Weights of a small transformer language model: LayerNorm before each block.
Each number is 50 + 10 x the weight over the matrix's rms, rounded and kept within 0 to 99. Layers, rows and columns count from 0.

# layer 3 attention query, 64x64, rms 0.234, rows 0-31, columns 0-63
46 38 60 46 48 38 34 53 57 46 44 35 66 56 49 34 41 34 48 41 38 53 50 53 50 46 46 33 47 60 43 49 57 47 57 43 66 42 51 40 35 45 36 58 42 47 40 48 49 69 54 39 50 41 44 66 42 28 40 45 54 37 64 70
42 51 36 42 49 38 43 50 56 31 51 59 63 43 37 47 66 31 56 53 38 49 58 48 47 59 46 40 70 47 44 55 48 52 72 37 59 40 41 27 46 59 43 50 27 50 47 42 50 68 53 53 54 58 38 55 46 43 58 59 45 45 53 75
40 42 41 46 68 61 49 32 72 60 40 59 41 57 50 45 53 44 33 43 43 57 42 22 41 54 45 68 30 50 43 28 40 43 58 39 66 48 72 43 53 65 57 58 22 44 48 34 51 61 51 59 41 52 51 63 53 48 59 63 54 68 57 48
31 30 30 73 56 51 39 35 77 45 45 44 55 61 65 55 55 41 33 33 42 54 51 38 62 41 55 43 31 49 51 29 42 49 66 37 55 62 56 40 33 57 58 67 21 43 42 57 71 66 55 56 29 44 62 93 56 62 45 75 41 49 65 58
63 49 46 44 56 56 33 45 52 45 75 49 44 48 46 60 65 59 47 62 48 46 43 37 48 42 60 48 49 51 48 40 56 53 69 43 53 46 50 48 45 52 28 62 32 57 43 57 45 63 59 59 38 55 47 62 50 44 54 51 46 44 41 61
50 46 52 23 57 57 43 47 40 44 54 44 76 66 49 47 52 48 58 47 58 39 40 68 35 54 26 50 35 45 60 51 54 53 52 37 62 38 38 56 47 48 61 40 49 44 45 49 49 37 54 36 61 59 62 56 48 34 44 71 45 39 42 49
54 46 50 58 53 54 50 28 55 68 41 57 37 42 50 56 48 42 40 37 50 53 49 24 64 59 55 52 47 50 45 45 51 60 59 56 62 56 67 42 57 54 41 69 30 54 56 40 50 64 49 64 39 46 49 57 66 44 63 44 47 53 44 52
56 57 37 50 46 54 80 55 43 54 45 46 40 41 49 41 51 53 62 59 65 42 57 53 61 41 40 60 41 36 48 51 48 47 40 47 61 31 51 69 55 43 46 37 58 37 55 55 48 29 47 49 58 54 45 40 54 50 50 65 34 53 42 35
44 55 39 18 58 51 38 40 33 36 46 58 63 59 53 34 51 46 71 45 42 53 38 52 55 49 36 42 44 56 54 52 58 60 55 48 56 56 38 56 49 51 63 38 37 48 27 48 39 43 51 50 47 53 43 51 45 40 28 47 49 49 43 37
56 52 56 30 53 48 54 58 37 44 47 54 66 56 52 31 40 47 72 47 49 45 53 68 42 43 27 54 51 45 55 59 56 48 38 42 52 43 37 56 47 38 57 33 62 45 42 46 40 32 56 38 52 44 46 49 32 41 48 55 61 47 58 43
65 49 57 72 49 63 56 52 64 57 57 40 40 48 56 64 51 65 34 62 62 60 56 59 46 49 56 58 51 46 38 43 37 42 41 48 39 55 57 45 45 54 42 64 70 54 64 57 56 51 53 51 44 47 64 59 62 59 51 54 45 48 60 55
59 50 48 28 29 48 42 34 39 48 47 56 51 46 40 44 58 46 68 41 41 36 35 70 38 50 38 42 46 42 62 56 54 58 39 50 49 69 28 48 36 46 64 36 49 51 50 54 58 47 52 38 49 57 56 38 47 42 53 41 51 38 44 47
62 53 50 51 53 60 40 41 50 50 59 42 40 43 57 79 40 60 36 47 57 56 38 49 38 45 41 55 32 43 58 48 44 47 42 57 38 60 51 63 58 66 60 51 63 48 55 53 42 56 38 62 47 42 55 35 64 59 43 50 54 57 38 34
36 42 28 60 55 64 27 28 56 37 35 58 61 48 62 46 55 32 47 22 43 69 30 38 65 50 46 27 45 51 59 38 46 54 78 39 73 59 62 31 50 60 56 62 19 48 37 38 67 65 51 64 28 57 49 64 64 52 54 59 34 65 60 49
50 52 58 49 42 70 59 59 63 60 62 65 45 35 52 33 66 60 45 67 50 54 64 49 49 57 55 52 60 45 40 34 46 44 47 40 46 53 54 32 48 37 33 48 47 53 50 45 51 42 57 41 53 68 62 57 58 63 74 50 26 48 54 61
45 42 45 49 57 47 35 43 48 36 47 56 66 56 62 35 41 36 61 35 37 53 43 48 50 41 32 40 46 48 53 48 62 45 60 42 65 40 47 41 55 50 48 50 37 38 38 37 41 56 52 52 38 44 44 67 43 33 56 59 52 52 57 54
56 65 48 30 45 39 35 54 25 43 44 54 49 50 42 66 49 57 64 44 50 41 46 40 33 61 52 42 64 48 53 69 54 69 54 64 50 54 41 46 60 46 51 46 64 72 45 55 41 45 43 54 59 35 45 33 42 44 38 43 69 60 39 42
58 54 52 63 47 57 58 30 55 60 59 52 34 40 60 44 40 57 35 45 50 62 53 47 61 40 55 61 37 58 51 27 32 49 42 46 41 52 53 48 46 61 59 54 39 33 57 37 44 43 48 41 45 57 41 44 56 43 62 26 59 50 50 47
36 38 58 65 54 40 59 51 54 43 41 59 58 49 52 49 58 37 49 37 37 46 52 46 50 48 54 68 55 49 61 58 46 41 54 33 53 36 58 42 51 63 36 46 48 42 68 37 45 52 41 53 48 51 48 56 44 56 75 59 55 56 70 63
67 57 55 45 39 46 43 56 57 68 57 57 41 45 49 45 61 57 47 72 49 48 69 44 42 38 49 60 58 52 42 46 41 54 52 59 58 54 39 57 45 39 60 59 42 55 49 57 58 60 58 56 50 64 69 49 70 51 48 45 32 47 39 62
42 40 43 40 43 32 54 49 39 41 24 44 63 47 46 46 44 38 68 37 50 47 46 56 54 47 31 51 44 42 61 64 61 49 54 49 66 46 45 48 55 61 57 39 49 28 55 41 43 65 43 51 56 28 49 56 33 38 40 63 59 51 63 51
50 43 65 46 45 39 45 56 57 58 46 47 53 47 48 32 42 46 48 47 45 56 58 52 49 56 46 55 56 45 50 60 59 44 40 53 61 34 51 41 57 41 33 43 52 47 42 49 42 45 52 43 42 41 46 46 41 45 64 41 60 51 58 48
43 67 48 38 33 44 65 48 37 40 55 74 57 37 44 56 80 27 69 39 54 42 59 58 63 53 31 26 69 45 64 63 52 61 70 45 58 40 53 48 51 42 42 39 52 46 55 40 42 48 38 56 63 59 45 33 61 49 64 51 16 52 43 49
53 44 48 62 50 41 64 48 58 52 51 50 56 69 64 51 59 52 54 59 52 45 58 39 63 49 52 49 40 49 57 51 57 53 68 51 53 49 64 59 52 51 38 53 40 38 52 51 56 38 39 54 54 57 70 78 61 64 52 77 29 57 50 48
25 35 34 71 58 59 52 38 77 48 43 53 42 52 67 40 58 46 26 48 34 63 50 19 75 52 70 48 37 60 39 29 45 42 71 33 61 49 69 38 42 66 44 75 10 36 41 37 70 71 51 66 33 63 45 77 62 60 62 62 27 60 57 62
59 58 56 64 49 54 50 54 48 60 56 60 39 46 52 61 50 63 44 55 38 46 48 34 34 37 60 56 45 63 54 43 54 49 49 58 47 49 47 65 49 50 52 56 58 57 55 54 45 61 53 56 48 54 49 42 50 51 56 35 55 48 34 55
51 50 50 45 45 34 56 59 48 58 38 43 46 61 54 24 40 41 62 57 47 50 53 63 57 48 41 60 44 47 44 64 55 40 37 54 61 37 45 65 57 41 51 28 61 34 52 52 43 37 44 38 50 36 48 49 48 34 43 51 59 55 57 47
55 54 53 70 52 48 71 72 54 59 47 49 51 59 61 38 48 60 39 57 42 50 70 42 29 39 48 70 51 51 38 49 59 35 39 37 52 27 52 49 52 40 45 57 56 41 54 44 50 50 37 58 45 48 61 59 52 53 62 64 45 62 55 67
68 54 51 30 39 43 61 49 53 51 59 51 60 44 34 47 67 52 65 56 69 31 55 73 43 49 49 51 67 31 47 59 50 62 50 53 51 47 40 35 44 39 47 37 59 56 47 55 48 38 48 35 66 46 55 46 46 54 56 55 47 36 44 51
59 59 58 45 27 53 59 59 46 70 52 53 36 30 37 58 50 57 54 56 58 40 62 59 61 55 56 46 68 49 44 58 44 66 35 63 38 62 45 52 48 29 48 52 57 68 65 60 56 51 55 39 69 60 50 37 63 54 54 42 40 36 48 60
61 43 60 46 52 43 38 70 45 54 49 41 49 69 46 33 46 56 67 80 50 58 40 54 29 52 49 54 48 44 48 52 63 44 45 58 52 35 50 74 57 40 31 49 56 41 41 49 53 34 54 53 55 48 57 63 41 44 51 46 47 46 43 53
64 52 41 42 48 36 64 54 42 50 45 44 45 40 45 51 27 54 73 44 66 37 45 61 68 45 37 60 45 47 57 52 53 61 30 68 47 43 42 68 60 53 65 27 59 46 49 50 36 32 47 37 68 44 46 39 52 47 26 55 67 43 52 25
# layer 3 attention key, 64x64, rms 0.234, rows 0-31, columns 0-63
47 56 35 39 60 70 48 57 65 53 68 49 60 50 37 50 56 65 61 47 46 47 81 55 44 53 46 60 37 40 49 36 41 49 52 45 49 56 43 48 32 55 74 44 50 45 28 60 53 51 62 40 54 63 50 64 47 59 38 68 32 40 43 43
49 55 40 38 64 74 46 55 63 43 72 41 62 43 39 54 56 61 47 38 42 42 68 60 54 45 49 57 41 49 55 35 43 46 43 40 55 47 47 66 36 59 63 52 46 43 32 60 48 45 61 28 47 56 56 64 56 63 37 60 34 34 35 48
35 51 44 59 47 64 56 57 59 47 65 62 72 38 27 43 57 71 67 40 44 42 71 69 44 47 55 42 55 39 54 42 40 49 44 46 47 51 57 43 27 44 53 47 43 41 24 61 72 52 60 33 51 43 47 59 39 48 48 72 36 42 48 54
39 41 45 46 62 69 37 51 51 52 81 57 71 36 29 68 64 61 53 51 43 30 60 52 48 54 45 55 38 36 46 30 36 51 46 29 60 47 45 57 39 61 62 45 46 43 44 54 60 44 61 28 47 49 59 48 46 51 31 59 34 42 36 56
48 42 45 57 48 40 46 46 40 41 35 48 46 55 49 70 54 36 39 51 50 46 33 51 59 46 53 53 47 55 54 59 51 54 47 53 53 39 49 56 58 62 40 44 49 49 68 43 56 41 43 51 45 34 59 42 63 49 44 35 51 64 38 49
47 35 37 56 60 64 47 45 44 48 66 59 64 46 30 69 55 63 49 64 42 27 36 46 54 47 59 62 45 49 50 38 42 40 40 41 41 49 49 72 45 54 46 45 55 44 49 52 73 46 58 39 49 48 68 50 42 57 31 47 34 46 21 53
53 59 58 52 40 34 42 52 48 53 31 47 45 63 50 29 48 50 46 40 47 63 54 52 45 51 45 39 67 51 61 61 59 57 53 57 48 46 59 39 51 46 54 44 43 62 46 48 39 56 40 65 49 36 30 53 54 35 58 46 61 58 68 47
58 32 56 56 47 39 46 42 32 42 41 49 59 41 35 63 48 53 47 49 50 33 21 49 49 48 57 42 59 65 49 47 48 53 44 52 42 46 54 41 55 48 35 48 71 47 51 37 69 57 44 41 41 45 68 43 52 47 52 46 56 58 36 54
41 49 43 58 54 68 55 58 55 57 73 43 59 46 36 52 58 72 51 58 56 35 59 55 46 52 50 57 42 42 53 45 44 46 47 46 44 52 49 55 36 53 55 46 50 48 43 59 58 47 64 39 53 63 58 54 45 62 46 53 33 38 39 51
46 47 42 54 52 69 55 54 55 54 67 49 57 42 37 55 52 63 58 58 46 39 59 56 43 48 49 57 45 42 45 41 39 47 41 51 45 60 49 49 34 53 54 46 53 41 34 53 62 47 69 31 50 62 52 53 45 60 36 56 36 38 43 47
52 46 53 43 50 40 46 45 41 53 32 56 46 50 61 59 48 32 50 45 44 51 37 47 49 50 56 44 54 58 43 57 55 58 54 54 52 42 49 51 64 51 38 55 54 54 69 34 53 51 29 64 47 39 55 44 51 36 55 43 60 59 54 53
53 38 45 55 53 57 54 50 36 46 57 51 56 51 48 72 58 49 39 72 50 32 25 38 59 52 59 56 45 58 48 48 52 49 50 40 47 44 46 69 48 55 36 53 53 44 66 47 49 36 65 53 59 49 52 43 47 63 46 35 39 56 34 46
46 46 58 55 42 31 45 46 39 48 20 57 30 54 62 42 38 33 40 52 50 53 31 41 53 51 52 50 55 60 48 70 60 49 49 52 52 45 54 51 65 43 35 59 52 54 70 47 42 50 35 67 53 41 50 42 44 35 63 34 63 59 53 48
38 56 44 46 59 67 45 61 62 51 84 48 62 47 33 47 67 71 68 34 45 42 78 59 47 62 44 56 53 40 55 38 44 52 50 42 59 47 51 48 25 58 61 49 52 50 29 66 48 56 66 27 51 57 41 61 46 55 40 61 39 35 52 57
59 36 40 41 52 72 55 40 43 42 70 47 69 34 40 78 73 62 62 43 40 44 39 56 54 39 55 42 47 48 52 35 49 56 50 49 51 53 37 54 42 63 47 42 51 40 50 50 74 44 60 36 42 40 66 50 48 57 30 53 39 48 47 61
42 54 42 47 55 68 49 55 64 48 70 44 56 48 38 49 58 66 61 45 49 44 79 56 45 55 46 56 44 45 51 40 41 48 47 45 50 56 50 49 31 54 62 43 48 44 28 62 52 52 68 29 55 59 47 57 42 57 39 61 34 36 49 50
52 62 55 57 44 31 57 56 54 55 29 49 25 66 68 31 42 32 37 56 60 68 41 54 52 51 50 53 58 58 54 69 56 45 50 59 58 46 56 54 61 37 46 54 47 59 61 46 30 50 40 67 52 52 37 49 59 44 63 37 69 62 62 48
45 50 66 46 47 42 52 51 50 39 40 56 66 55 52 38 42 62 70 48 54 55 66 64 34 55 54 34 58 52 36 54 53 60 49 66 31 51 58 37 51 47 40 44 54 59 41 54 52 58 46 56 54 48 43 53 41 51 62 56 45 48 71 55
45 64 52 59 56 47 51 52 73 34 46 44 50 53 59 30 40 44 61 27 51 62 69 46 43 42 43 39 58 46 59 43 61 50 44 53 46 57 60 35 44 55 60 59 50 53 27 55 42 55 64 47 49 56 18 60 50 48 61 60 47 38 61 51
49 41 59 51 49 51 49 48 41 48 36 52 52 50 42 64 52 46 39 49 47 43 30 47 57 50 60 48 49 54 46 57 56 52 50 42 48 33 52 55 54 63 36 58 49 51 71 42 54 41 37 63 46 31 62 44 59 54 49 43 67 67 49 50
42 60 47 48 56 63 52 61 63 52 72 46 53 49 46 35 48 59 51 47 53 45 77 57 46 51 44 54 49 49 52 42 41 47 49 45 49 57 53 48 35 50 65 47 55 48 25 63 40 47 68 39 56 61 40 56 42 54 52 63 41 43 44 44
47 56 39 44 51 61 52 53 59 54 62 47 53 45 46 44 54 65 70 46 44 53 78 58 47 44 46 48 51 42 48 44 40 49 54 52 44 59 50 40 32 42 65 49 50 45 24 63 52 47 64 40 52 60 43 61 46 52 40 64 44 40 54 51
46 53 48 56 60 45 29 45 47 28 41 34 38 67 49 42 55 47 25 32 45 70 17 41 60 49 58 50 57 73 66 38 72 40 42 45 54 40 50 47 56 66 40 54 60 59 60 54 38 52 59 54 43 48 34 61 57 54 48 35 66 43 40 54
47 37 57 60 54 49 36 46 38 46 64 61 56 47 46 75 61 55 47 41 49 36 32 44 52 49 46 45 49 57 61 41 42 50 44 35 42 43 48 59 54 60 55 49 65 51 62 52 70 55 47 39 41 38 56 36 41 41 40 59 49 56 41 62
40 51 48 47 57 68 39 51 59 44 84 56 79 41 25 56 64 76 66 24 46 36 79 58 41 55 41 38 51 33 60 31 48 59 53 42 48 51 53 36 27 63 69 51 40 48 24 60 65 54 62 24 41 49 47 56 47 53 42 78 36 45 52 60
53 48 58 55 45 28 50 49 41 43 21 50 35 58 62 47 38 32 40 51 56 61 30 46 53 49 54 45 54 53 52 69 61 50 52 52 51 45 54 47 67 53 39 49 48 58 66 41 40 48 42 64 50 42 43 42 53 46 61 39 65 65 61 47
43 56 59 49 47 59 54 54 60 55 63 44 56 53 44 37 48 65 58 43 50 48 77 56 46 53 50 48 50 40 47 48 40 47 53 47 43 59 45 34 37 40 60 51 54 52 25 54 49 55 64 44 49 62 40 56 43 56 58 67 44 45 58 45
49 37 54 42 49 62 52 42 63 50 48 46 52 37 42 48 51 56 70 43 47 59 70 54 42 40 58 27 47 39 59 42 51 53 57 51 48 64 52 40 26 49 63 47 48 56 30 49 63 51 55 33 46 53 45 50 52 44 54 77 51 42 67 52
51 50 45 46 54 73 47 50 45 48 64 46 62 41 38 73 57 58 45 64 41 38 37 55 63 44 55 52 48 57 44 38 40 49 37 42 47 46 44 70 52 55 45 43 61 43 60 50 63 45 59 46 44 50 72 53 64 58 29 41 34 54 34 50
71 53 58 44 48 34 50 45 35 49 33 43 46 55 58 49 54 37 39 54 50 55 25 40 54 49 52 46 49 55 44 55 62 56 54 55 56 44 44 55 65 52 46 53 53 54 68 37 42 49 38 66 49 33 53 45 55 52 53 32 69 68 56 45
51 47 46 58 37 36 64 48 41 58 34 56 33 53 66 63 45 59 53 35 50 53 64 46 52 47 51 47 57 53 50 65 55 50 55 58 36 51 61 37 49 30 50 36 67 50 45 53 60 54 36 58 47 44 42 38 45 49 56 65 57 60 56 47
57 52 71 62 47 46 49 61 39 52 39 55 46 51 51 34 41 51 46 72 66 45 39 51 48 57 54 55 54 59 33 63 34 47 39 58 36 48 56 49 75 37 36 51 67 51 52 51 52 64 47 40 49 59 63 38 49 53 59 30 51 60 38 43
# layer 3 attention value, 64x64, rms 0.331, rows 0-22, columns 0-63
42 46 55 62 60 69 58 59 47 46 48 42 55 41 43 43 41 44 55 42 58 47 51 39 54 37 47 42 52 46 46 54 47 59 43 55 45 38 53 61 53 39 55 57 50 46 65 62 63 70 50 53 59 46 37 47 39 48 54 45 40 56 45 50
36 40 51 52 55 41 48 40 47 56 43 51 44 49 52 53 53 43 47 60 50 62 51 55 52 48 47 55 39 53 68 61 34 58 48 33 60 53 43 48 52 59 45 56 37 44 49 47 39 37 53 55 35 59 65 55 47 59 53 58 29 38 57 60
33 58 55 38 61 51 52 51 55 61 52 50 47 63 49 57 59 59 50 41 39 63 48 70 59 43 45 46 67 57 57 60 41 45 57 54 58 59 39 56 56 56 49 52 41 53 49 58 51 54 54 54 36 58 58 41 46 46 51 31 43 50 52 40
76 53 54 50 66 47 53 46 48 41 34 40 56 38 53 54 53 46 51 57 50 35 53 28 53 40 50 63 41 40 24 51 56 56 56 57 39 45 49 35 56 49 47 43 52 42 49 63 52 43 62 61 52 55 46 51 40 58 56 58 47 46 49 66
41 53 59 44 58 41 30 38 44 56 53 59 44 57 52 63 61 61 59 49 53 60 49 51 46 50 37 53 49 37 42 51 34 65 61 47 61 37 43 45 47 50 60 52 44 50 50 51 49 35 42 58 50 47 46 43 57 44 51 41 70 53 54 39
42 59 55 39 50 37 44 55 52 51 52 58 48 68 52 51 63 63 55 48 55 55 46 45 51 37 40 49 32 47 29 59 35 36 52 49 41 38 52 48 50 52 63 58 53 47 48 52 47 42 46 68 56 39 64 45 56 62 43 51 52 41 56 38
52 58 55 47 53 48 54 55 40 45 53 46 59 36 44 50 54 44 65 40 50 66 49 36 55 58 46 66 34 54 51 65 59 47 59 52 43 37 57 53 59 57 50 53 45 35 47 49 42 41 36 56 38 53 44 53 57 56 43 61 43 50 55 46
44 61 64 55 69 51 39 51 49 48 53 58 50 50 61 58 54 57 44 34 49 40 46 62 60 48 41 58 60 51 37 50 48 50 53 56 56 50 54 54 61 40 45 60 37 37 32 49 60 51 48 67 43 55 46 53 59 45 53 56 53 56 43 47
59 34 49 54 39 51 56 57 48 54 40 71 43 45 53 48 58 45 50 47 49 53 54 54 55 36 48 51 37 45 49 39 52 76 54 34 53 48 51 45 52 45 61 41 52 58 66 48 55 44 53 55 40 50 42 42 42 62 50 63 51 47 55 53
63 45 62 40 50 83 57 41 53 65 56 47 53 44 53 41 47 33 55 68 65 36 64 23 64 46 58 54 42 50 35 49 56 51 52 67 60 37 60 51 40 56 47 29 63 41 71 42 42 43 50 43 62 41 36 49 53 53 42 46 67 44 52 43
40 51 43 36 47 46 51 63 38 48 59 40 52 48 40 57 50 41 35 34 41 70 30 50 59 55 42 59 64 50 54 56 55 42 48 44 56 73 63 54 50 67 45 60 49 30 43 60 44 52 57 48 53 63 43 58 63 46 49 46 32 60 53 62
35 36 34 61 46 44 43 58 37 44 44 50 43 49 50 41 52 38 49 67 39 46 56 50 62 34 47 59 52 39 53 41 44 57 50 40 57 60 43 43 55 48 46 52 59 46 35 50 59 56 46 54 45 57 61 55 42 57 61 52 42 65 60 63
56 54 57 55 47 49 54 36 47 57 51 46 39 39 46 57 55 56 58 50 46 63 48 52 47 53 44 51 52 57 36 61 55 53 54 48 52 56 55 62 48 64 60 34 57 54 46 43 54 46 62 48 44 46 50 42 52 42 47 46 56 37 54 48
63 52 64 37 65 63 45 42 55 58 50 49 56 61 51 51 54 55 55 45 41 44 56 49 55 39 42 56 70 52 37 47 35 78 34 57 69 36 29 43 56 30 61 50 52 42 62 49 77 54 54 65 52 38 38 47 36 36 55 45 67 54 36 37
49 43 54 44 44 56 50 55 44 51 62 52 54 50 49 46 50 62 45 43 57 66 27 44 50 62 52 49 51 49 73 52 56 24 49 54 51 44 66 56 57 54 53 50 61 47 38 45 37 49 48 41 49 55 44 51 65 48 49 46 48 48 42 49
48 49 53 60 52 57 48 41 45 46 39 50 42 42 62 63 43 44 56 61 49 50 55 51 53 61 57 49 52 43 57 38 50 55 39 42 51 65 48 44 56 35 52 44 57 60 44 41 59 41 59 41 51 54 45 54 47 44 49 48 61 40 53 71
40 44 60 57 53 54 39 42 54 57 47 57 45 55 55 62 59 53 45 47 52 62 44 64 51 56 40 45 47 51 66 58 32 67 54 44 54 52 51 53 48 60 44 46 41 54 43 44 50 53 51 66 34 56 67 63 49 52 59 43 44 38 52 48
36 61 36 46 46 42 44 52 54 37 55 50 44 64 65 47 54 51 47 58 48 49 60 55 42 44 41 56 49 32 55 45 41 38 68 42 48 49 30 50 50 33 46 68 54 55 55 42 57 62 46 56 47 52 60 58 57 56 44 46 41 65 52 46
64 56 59 50 53 56 42 51 47 41 51 54 40 46 55 44 63 55 46 56 42 37 58 49 52 53 37 59 48 56 31 54 42 55 45 54 53 60 60 54 41 43 44 27 34 54 50 42 46 48 41 68 56 49 53 54 44 56 41 64 49 64 46 45
53 56 48 61 37 36 48 49 52 53 40 51 60 63 53 47 52 58 68 46 54 53 54 53 45 50 55 51 44 49 46 56 38 50 54 49 45 40 53 35 57 50 58 46 45 57 60 50 57 42 40 46 38 48 80 45 54 59 62 65 50 39 49 33
60 50 48 53 49 57 48 53 54 58 43 54 45 54 63 51 59 40 48 48 57 38 54 48 46 44 68 47 47 37 49 47 52 51 38 52 43 55 40 49 38 48 41 46 65 60 51 46 55 56 49 38 72 39 42 52 63 49 35 54 50 44 66 47
57 42 55 48 66 66 62 55 44 50 45 45 58 40 39 44 34 51 40 51 50 43 47 57 56 46 48 45 57 47 51 47 46 63 36 40 60 48 44 38 62 52 60 43 46 44 57 54 69 50 63 61 51 51 37 39 37 47 66 48 47 56 35 64
46 50 44 45 40 41 46 42 58 67 48 48 48 58 44 53 63 55 56 48 51 60 49 51 44 54 40 46 47 45 53 74 47 37 76 52 36 39 56 75 52 55 55 55 50 44 51 43 41 46 42 49 49 48 60 65 60 50 34 49 54 48 64 35
# layer 3 attention output (transposed), 64x64, rms 0.231, rows 0-21, columns 0-63
53 56 54 43 48 50 32 53 34 47 52 49 50 43 51 50 46 52 38 59 77 49 53 50 46 49 56 55 53 60 50 63 42 45 54 43 55 61 52 58 43 59 43 54 50 43 34 58 45 44 54 57 40 58 46 51 52 37 53 45 56 46 28 66
43 48 56 52 44 46 64 41 49 48 45 54 59 60 45 63 52 46 62 48 52 41 44 53 37 40 39 47 39 44 47 56 52 64 60 55 58 42 53 51 47 43 42 44 45 72 46 42 53 48 50 55 74 49 53 48 46 55 49 47 54 62 55 43
43 47 45 50 52 48 49 48 48 50 48 56 54 41 57 52 49 35 54 42 42 57 54 48 47 43 52 50 51 42 36 53 57 51 51 49 39 47 47 36 50 40 41 39 74 49 48 50 58 52 58 44 72 53 65 55 50 52 43 56 59 49 50 74
48 40 55 45 54 60 54 28 43 53 45 60 43 54 54 60 55 48 51 43 51 57 38 51 56 60 52 52 52 70 57 46 48 46 62 66 54 66 44 49 57 46 48 57 40 44 44 64 51 37 46 36 38 52 37 33 61 50 70 42 37 55 48 36
36 43 62 56 53 64 47 67 48 41 46 51 47 50 47 55 55 51 49 38 46 31 42 50 45 45 50 69 51 47 46 45 50 50 28 41 54 59 38 53 60 40 53 42 48 56 48 53 72 53 51 39 47 47 48 54 40 51 51 74 38 54 51 60
38 53 46 53 37 68 61 48 49 39 39 55 39 53 45 40 50 43 54 45 43 47 44 60 42 49 43 66 53 49 57 48 54 32 44 45 34 58 64 33 55 55 48 53 51 56 57 41 62 52 47 52 52 41 56 52 56 57 67 46 44 56 56 67
45 42 47 50 36 57 67 53 67 43 41 58 67 58 54 42 57 51 39 62 63 43 50 52 50 55 52 31 59 47 38 45 47 47 47 53 54 54 59 54 56 50 50 55 56 53 47 53 53 45 51 41 59 35 37 53 55 45 53 49 37 53 48 45
41 54 53 48 52 50 54 69 57 47 40 57 39 51 55 43 56 42 53 55 47 49 53 44 47 46 48 54 64 52 51 45 66 48 61 42 37 57 43 54 52 40 46 44 59 46 47 49 51 49 58 40 52 52 53 47 50 45 38 58 52 61 55 57
38 57 57 52 49 52 38 56 39 36 57 54 59 57 47 73 40 51 46 40 69 42 44 57 51 44 50 62 47 44 47 35 30 48 45 67 61 57 52 52 51 51 57 45 52 49 53 44 34 56 43 46 45 55 40 51 54 48 49 46 59 74 51 39
42 59 44 77 46 54 53 51 66 54 56 70 37 49 65 53 41 50 30 47 43 47 46 37 35 45 61 40 38 50 50 45 42 46 58 47 52 61 71 54 42 44 50 72 33 72 40 49 55 62 63 61 26 52 42 63 39 45 61 52 50 49 32 48
59 48 51 49 36 49 47 38 48 44 58 54 61 56 60 34 69 51 58 57 52 34 47 60 38 61 65 41 55 38 55 47 53 61 50 48 50 37 54 46 48 34 46 55 70 51 49 56 58 38 28 49 59 34 61 56 45 44 57 58 54 35 45 54
65 54 51 46 59 47 60 45 36 54 46 35 58 53 63 56 55 47 63 46 70 33 50 56 45 43 42 53 51 60 47 43 47 49 70 53 43 44 47 55 52 57 55 51 50 50 59 48 37 38 42 37 59 55 46 44 34 51 54 48 68 57 38 47
53 56 49 58 60 51 48 45 47 44 55 38 49 59 50 49 43 55 34 47 48 47 45 44 42 48 64 44 37 56 58 36 45 50 46 49 48 47 46 38 45 37 35 43 56 47 47 65 56 69 66 50 60 58 48 62 53 54 52 41 51 49 57 53
43 48 50 48 67 55 38 70 38 42 46 63 47 51 31 57 43 42 50 43 53 82 41 42 40 56 46 55 30 61 43 49 62 52 71 52 50 62 52 46 54 44 42 48 51 57 37 49 59 65 38 53 43 57 43 55 50 39 45 52 47 61 41 69
54 49 57 48 42 47 53 45 66 47 46 39 49 69 56 50 46 44 46 59 39 38 48 47 56 59 50 37 61 43 46 49 54 55 42 51 62 41 49 42 55 52 51 67 60 47 52 41 57 59 51 57 54 34 61 58 56 49 56 49 50 36 49 49
52 53 59 43 43 44 64 60 46 54 48 42 46 53 53 58 58 52 41 27 49 54 47 37 49 47 48 49 46 60 56 46 55 63 50 50 59 48 47 47 56 58 51 53 50 64 49 51 35 61 44 59 43 48 49 59 49 50 43 58 55 48 50 33
39 53 52 58 49 44 61 61 51 45 43 49 53 49 46 44 53 33 61 45 56 40 47 55 49 50 49 52 56 45 37 50 58 70 40 44 56 40 38 43 55 43 43 49 60 56 51 38 53 62 55 53 63 53 50 48 45 53 40 49 45 61 62 50
58 62 56 46 53 42 49 66 29 49 53 54 62 52 44 40 53 43 54 49 45 52 54 61 52 50 35 74 53 54 54 64 45 29 52 54 50 53 52 51 61 61 50 30 44 53 56 54 42 38 52 38 54 48 46 42 44 49 57 61 50 44 36 43
50 48 52 53 52 63 69 67 56 53 47 67 29 56 54 52 56 51 39 44 63 56 51 56 40 46 49 53 53 48 53 42 53 50 49 46 42 49 38 44 49 40 46 59 55 52 48 43 53 53 64 38 56 57 39 50 48 63 47 32 35 59 40 36
40 49 45 63 51 56 52 36 47 43 41 50 66 56 48 48 46 42 53 54 49 59 51 52 50 59 42 54 46 41 55 44 54 43 41 39 52 62 48 55 54 68 54 33 56 44 49 37 60 59 55 40 45 45 55 61 51 52 56 44 47 50 60 45
53 65 58 58 44 45 42 56 51 62 57 49 35 44 40 54 63 64 41 47 36 51 49 39 53 66 55 70 45 51 55 47 39 65 45 55 43 48 52 57 48 50 48 44 40 60 55 48 41 39 43 50 34 45 47 51 42 60 56 47 60 50 34 56
56 45 50 41 46 43 41 40 38 46 56 48 46 52 48 66 45 49 49 43 63 60 61 55 41 45 45 42 44 54 41 52 52 53 77 51 55 50 50 56 50 47 49 55 59 42 47 51 58 59 32 58 45 65 44 46 53 46 41 52 49 52 39 45